Weights of a small transformer language model: width 224.
Each number is 128 + 24 x the weight over its row's rms, rounded and kept within 0 to 255. Layers, rows and columns count from 0. Numbers have three digits each. The size before them is the row's rms in percent of the matrix's.

# up: layer 5 MLP up, 896x224, rms 0.238, rows 139-191, columns 0-55
# down: layer 5 MLP down (transposed), 896x224, rms 0.244, rows 139-190, columns 0-55
up139 098:172141137140118122146125114151086134146085099127162154137143109122125136160156162099181096089133141163127120086110108148157125125102155124153133099119154136120141125138
down139 095:145121091127119104117134165122157112118120166142087126116126138126145099073150107131150176131131117112114122172092123114096110162139175132135115159128069061171140103094
up140 093:145124113127142119146133103115083140147132128134124170120118150154128144111095130139153156175098086158141120125167138136113104103150130136135113149136109140136137127148
down140 087:127161151082124166103085155122155101096144120116153140129119115103137120126150179134133128110092169146101125110134133150157115097109159136156128126110126123109139129091
up141 092:135108102106154098149138163166072090135084137147128140095110097135097147141133115110131168089135125120160118104117094126126128125143105128139106116126124143131119108139
down141 096:131149161123122111113090106125165168114159148107115134135108141134174114099102134116138175148138138164132123160078112120090138085156098131113121127108084140098134108155
up142 103:132103135118092113117141155183105152133141129112137135151117141135150131120165127122147135107138156100084087107124158113105143122144087161140126113129160104148156100133
down142 095:170105118120151129106139094141123108138130108143144138180127141166148161152141150145119122113090148135141182078120134106157111119110141129157139118105171114122143097135
up143 096:124121147132100107156097141138173105159148096133109137136139137106147142124094157158155122083118101115183171139161178139128117137128132096114134138206140140124123142106
down143 091:141135153111116100137129146128118122103135103205125108121106128115145145125115142121116139150084146098143116117125114094152093090090133112127112129100095139116138116130
up144 107:137143103117143108173123150144146111127100124122156119098149126138109107095102144134112110096146058157156133110130113125077113085149119085114169130153107145111081139152
down144 100:153145098120147136131141115146110115147140102136109131131106147122109153104118121153125126093119128149166163129124089161146136139138110096153192141165123141110100162169
up145 095:130132134115152179189080110150165141127141139116171174146103103128127137108164103107129158164093101158114117124118109132174131110119129132164124095112140138148079119161
down145 102:109143094148149159150140137122130140137130140159131137122047090122136130145075138175175149159148152102148111128132146156121125137142096092152117126122157118124149108145
up146 096:134147122122158074096147135126139126125164130127098123186119126113094141122092099142095108111126095127142189152119106129068131131132140089145140140146148128145167153111
down146 096:109148121128126119163088101125127137127167128162215105108170131160128120171139131143120128104089109135116117202164112141122125130162162130155093142082137118127135131121
up147 097:150108152099126130167118137096146123142154126148154129172135151070095141114159141143183160121164142100122075106106134129131108110110120143140095109125117109106127137137
down147 098:146173092083102121138104156134132085075123119162133132106165094138098091121108109128089136155127119104113125121152120130113120101133100107097137129133138086102134094128
up148 094:140138146154117129150109126105122112161180121092141124168111142125123103111117131115138091107144159170107104153104137138116158131120129130105142132119122162134125160123
down148 105:112129097153132126128143122146182106174121118135109146165083145167108147157111099119138127117056078176110122158141150137170161122130176128133089119122143141112114083146
up149 096:183121123114150106167100087170147138153133171170090139154129124093140155141113142150104117122133091123141136128117140102099159185132144108173089131121120115146119195148
down149 107:183117097154152106149098103148132104166172161133141157156172128129116111129121123092151070157122116161144131118150134139129151126129194083114119143143137145090057158121
up150 098:193122124114125162166116165109102121095135105095149136107164126139166140069148138122121137154127157124138122131124170141135150096144127142139175104091138106068150150120
down150 105:137138161127154145102138122137145130122111194146126138166133131107113077129128121112135145121112164136157138105096102149128118157122104135178134123118124128188158110112
up151 098:211124156144121118166112120105125116137118091107152127111133095146141115159124147119146138114148128135108141125109162125129087132114149095101092170151128139119097123087
down151 104:105117191158160118102125107087138139120190149153147091142127069131123161172141172128137120087183120144159164114124125131125134122134107114140117119146137165131135145143
up152 094:099141152154121079122133109153155115160144111158127107137148124111085099123105127161161125119154114175166151110078117125107127101140108125136100119150112128114151111119
down152 093:112159144119137136133118114113164121130174105135063122151107110106158135100157092114116146148091137170120155106135114163185087142143153149115135119135110120172110133103
up153 101:148149099108137112183095166110133116155138155116125119136105156133096166131123083083112152115131131153129130109131109115104157155135196164128145112117080101103131132153
down153 090:102121127118147163171162131136151132086161116156157120147117125100152090127180146086130120142104136160152083126132169073115164100134145117085076108137130145093143144127
up154 099:121130144122145187107064163127117137107152123142104127120128128151150129149134150163119119142111123093131123110116139153128092108126134124110095168126166123148140131130
down154 091:110124112078139116168161111094137122184148115159138185119138109165147193121135127103125190107127102183165106143128124092150141140128099066130159109141143118108132132108
up155 107:092117147149161143178092141140129121116099113141179141107115170099112125144127148143133136080136083120128133136052119117120107154084138113121116103112123142102102166099
down155 098:095175140110096143114135099112079111147159108160121135111145116125140171112147104151135114127123133150106123099146139134110132105138163143104141125135155133099128186111
up156 097:121152096105137144152172134162108130169058176113175135126155117137134109136128125152057140140129119127129168109164126151154116104136077146099115143135159092153149102180
down156 093:123134140115154180094136102109177119113129120104112113187131118137129096105133074154121145102128146153166108120172135127143122122126109118106114105135129131143127151101
up157 105:117138132161129143145156187145133154156113114125168129183129132109106130121134127169139102124111147118127097166096092104121097115097139147141108160134149115138133119088
down157 108:129127108151151117137161143148125144160093103139112110179125146102133172132112168132120124121110166129103120192113161109095096131131136147094146121152122127164084115117
up158 103:149113150136159111148091110122125112137129101147101105129097114164145137132134146125141149145139134073151113144132128112140118150164139151142141123167144118086133089110
down158 105:142077135141120147131102114127138112119116095102139087150136134120139139151109151123131188118135148104153132136134127115060118113123090147132117119133140152155128170099
up159 096:161133138132081126114154168131143123105113105113162140161154128108181109099166135100164103155137107114099069119120136131124135086124118131142124120159147135093163168101
down159 099:142129139150149143112141148148119100113119114106149130148167135090121108116118160156136086105112131166089135145136126128145117147103154118119132137104157114138116139113
up160 093:160127096137103111129137169135125120153167069101123141166145164098128136157122084106127108164089130110122127129070142130139144131135187131100112114101118133122094095113
down160 091:113121121136129160114112106123177177155124140134101119115099107138099142105109132151130143130128138158133098135150135148135102154101122146145096146170103113140137145111
up161 097:098142114160170117143144125117182141135162142104151112136115158154098101115136155125133113130096080129123146094138114122146180146128132155113143116083157089103141145101
down161 099:112158108120128143103144105143162130129114108124106106119103115142092148103146140145165128149117125108098129077110148110162076144148111147164071129116094117143087134112
up162 097:132108088106129087136108150126115112106154177147120114122103125112142086117159203128105122103058099104171129151162141164129111155155125154160132144101128149128116131129
down162 101:133121123139149128122143081162144141151104080170120132104122098123080158142115101111120092166105105142161141189122112130139131078093087123116149114120172177136087124131
up163 101:122168136134113156163130110135111125134135112108112140119117096077119140155153141110117135186139144136117101170104141131132112145136109110152099170126122154118104101153
down163 104:172120120129134149137100156146153132116119144132079117141100112114176120150118076154132172125149135130104125109113119131149110115117074119112141110129145104163135105153
up164 095:075134149144128093141094177146123116161144099111147120132131103159114134089093138126125124165139130122139141136097099140142119124120148119140129171131127122099133131148
down164 099:137135110109113136124104087098117149098105152102091096159134145108104067168121121103112141059146149150156094125156151077154171105151162126118129123132150131104144093103
up165 095:169109131099099112084106102174133139102080103122100139166127102128137135117151112093139086139139124089132078112121171125114114134140133181142150078121084162159142102112
down165 091:110136113133124123113148143134116079124151150119118111135107174124143141122163161103108159107109066101106111149123133168156112101155140119129089127069133111085105167154
up166 095:100099142147113134137115127158112136159118140143141127120135160119125105109102143111152102132176151098117126124113111146134068120117116136153103142104210115072177120126
down166 093:141144095130124130162101116120152108168100156133131054109160142143129123212118137124119160130112113134121125154152090181170116110161151133146169101133099067103171086100
up167 099:124163092118127148133105183141118129108134126170136129142086115118107128114156116127070135088108104119103105145142142141168129158124128154135124093145111098079104128124
down167 106:123116098135171146144166093121143131197136141105151115154155121088142103129125134128175134173144154112144140167112122073150125101136112140162124175124138148168147159104
up168 106:117125107116156119120069106107121108116142143130132145181117138134103132105123118133119145106126137096094139142118133121170110123110140110130161085111089117130093126078
down168 103:113138143102133135159108102137150111124133161118123151141165158109174139160109143113114097139138185164113111077124154107152154129122097102125148168126119118113147110166
up169 105:161106149152171114143141100100131132127106124117136129143136110138073140125105136171196100117165117083162148111132104145149130156129111119105100150103129166093096127137
down169 099:134136080106098171091121136145138095109112157105116159097088137130125136131167121143129123102147108117132102068116084140141096133130134166146119108133127129130131144143
up170 115:137117125176127096140126129122110081107089103152151113121126130137162108101124114135126136100161074079153106151144189112110113120144133102150117148139090126116137142141
down170 109:132116129108130106152138168113128172142152159158141142130131083139104126073096134167151175106149120073118133141117079122100109146128129081133147090089168164097129139093
up171 094:138084116176101117144103136127135087135167143154124109114069099146104139099145141153109177145146121149140116138111141181092103131118138094124173182100129101170168113142
down171 097:130119120127105117073142125087134121150127121101142143091101117128111172148140126109127130166144135134107110168115137142143132122143134134121100132147123168105140099149
up172 103:085108167173126119096126088145078115161144147102109120099159137112137140060109162115172134120136145145118141122126131136138074103160152099127105130106161125136176121077
down172 096:103086168083198125124110104123146169119122142118124162150133109123146098124104122141104085132125122148131135153101141099133098125150128120119140135120131142145109107131
up173 103:107112098084164118116125173145110107149127116083126139110133120123182103111090106136122158132107154097127133123157118163133108140111120118147112129133145107091120106143
down173 111:152130145128097190112167177131120107105078105127106170111113146120133136141116115126122146127127123150145155099097125176140154161102110135127105098179139154125132149136
up174 086:083144138161138154126125155097099108149124104130164114105108143153146151177092124115132158149141109105157157141129097130118115125121161121126102127141124113122122125096
down174 095:129118126156124081137108126109074120148128109141144138137173145128104125099123129133162171130155123145165129106113160107139132130116136129156167161104112149123134139129
up175 098:165143080093137135104123166125132117131141065094088108117140139134093101103159149131190135107085117135143114149136060156096154140128168124163105147090151153147095123115
down175 112:114119094118138114156116139163115143122133130129121120134117145139091159178122114115091125141092099127142123131119132110129129159151104147138135136118118118107103132100
up176 105:090137122141137151108114095112114116107125099145159137163116100093122110108140113130128142171159148111148139131157183150150172143126119150174154121121135150162153137131
down176 107:133113132100155137100153097117134084152196135107110142150159134122106147121141155083138122132147128094110189141107111142132117146091120157066116124129112119153109205123
up177 107:141112129159133115129107118137108059148132091112124113152091112135130159129133118087167102139076152111127122139113159122133129076121100148090124150138089100125162131156
down177 096:125150137140110114134133147101112150114179159128143111111119123124123147099141119163142155082171133111080152143142120112128177106114135121143152135151155132082142126172
up178 092:141106118111088144119140116119088121120114087146099160160077151083182142150158129098139146130153125092124100128119106137171145105151135109128113142114149138114118110143
down178 097:130094184126156167153099180145133139124077155093117107139097170129159103126132136125103121127078121132135109119146162164113127120153143092152124116121080116155102108119
up179 110:117122148113097146142156150097154099195110125155188175126161129111116114127120120113121145136144133164125140151131103131108118130151102123076151118160106096119072092122
down179 123:113116148145107102152120172120124089140124146127128090128128144120153100098072153171128115158117124140116095166152160093079154112180130140119149128148170149089180149102
up180 104:123108121136165118158083117169137173102064152130134117095085144141105137123129135112072108129135148152113127130141145137119117104152144133158133096156126097137139133150
down180 105:095134119116146085127132113117136119151155173152135153135136166104137157109131122155086086160102109144155097149102125106122151149076100134118075139155120164095098128146
up181 102:111099153109133146128094109123148194153161116106171133138131102133128114153173144150080098110117118109105113110119134106095106129123084137110116145088136081178153105097
down181 100:123157087116148140131155104139131133125109106156124109128144131147129112158151136080127121117132107128108158094101138130127135123180135139151124074139129168128143086117
up182 095:148096086145118137156102124132136095161140154144155148132130157131131086104141094134132125142092119108067123090116111171139096164116168107148131103134147156130097097145
down182 093:111135130127134098161131104133103107118119146136106128122123120110129150108118147140088165133155141119179113147170127127059137101190134157168144139155142153152142153091
up183 096:170135148100116126179172144104137114122095093124161136136116102125127129137097115138111165111140116092120140112145160146132106151142120161148111143131129117122118143106
down183 092:086106101104140184108127110109117148155120159123161138187107145135105108110078101120091166103133121083121157135142106116168135147153172156113145202138137141107189126138
up184 084:123121098098077137131153070114157125121128191097157133154144088132124128110121141122134093150117086108137127086103136131156161147141169120085146118098121092193118156161
down184 093:128136109142168140138121159143147106128115079192116155144077115115121141185169145130127110095137159125085120149143141125172093080140076147113160101132102163101149149103
up185 107:134131098137124164152112141131152125105136157149125186170124135123155126098106151124108148071079116113151114120124130177136120135124095154115132112126106138127089128147
down185 100:130140121118139136117156144136094091120141107090170125126099146094119088152119113111116154161145133137138121123120128101095137106132137109143129147170155138169098118107
up186 095:113131093117144177153134105118128107137107110141104178139099104173133136110153135142166141122112132125135083143119079141114149123130116122166142126156122137156111114110
down186 098:152091120149134168129133131109146102130071164128102158141129142148117172161105110139128132122086161131170206146099130133126115132129171112137125135149121136140151158104
up187 104:154158116132115108133128097126090140149089113145086141148096121139139136141155125111123102181146109108109140116116139134175119091152171112104115104110139103157100112106
down187 086:101088114119144154104146107144124129143156158130108102118098157129127117147080139129120077181114130138151144151160127128126129142102105121154102134098087161073173125122
up188 101:167135124170145166094142073210104126148091121148112152138131148129166154119146118133146144120123128103137130104095123169142089136177147111142116135125113163127126149129
down188 106:142107133135131147134093164161151124121119134146121172166085114155119123142066149152103180095148116148133164082115118159129116165124098117098176128154145173128166099122
up189 100:147090059155149147124108134114099104130096127173110128155155087162145105124125163140126095134135138084118132094127149127120132158119131148150158135138140137109153122123
down189 107:154146116136129097072102130180091150138143112120139132118137105186113101149081114133111088154116123122124119111133108149113143150119140111168113164123117123117129146068
up190 097:131173121073093117121123161136147123071134142136086107152124160093105119160101130154114153108125144144090078129101125118095146120192123150100141131162127150119133139134
down190 099:083128107159098133116125122128149114113129136135150099132116119135132105151138138109178141168131168167152148084136151096143132112116132130127126128111139081111095120105
up191 092:119101078156125121109106137162126144144190178122084157092100110142126095139141137134131154113136173121134132135088107130147152111142121083142113128120132127145135101164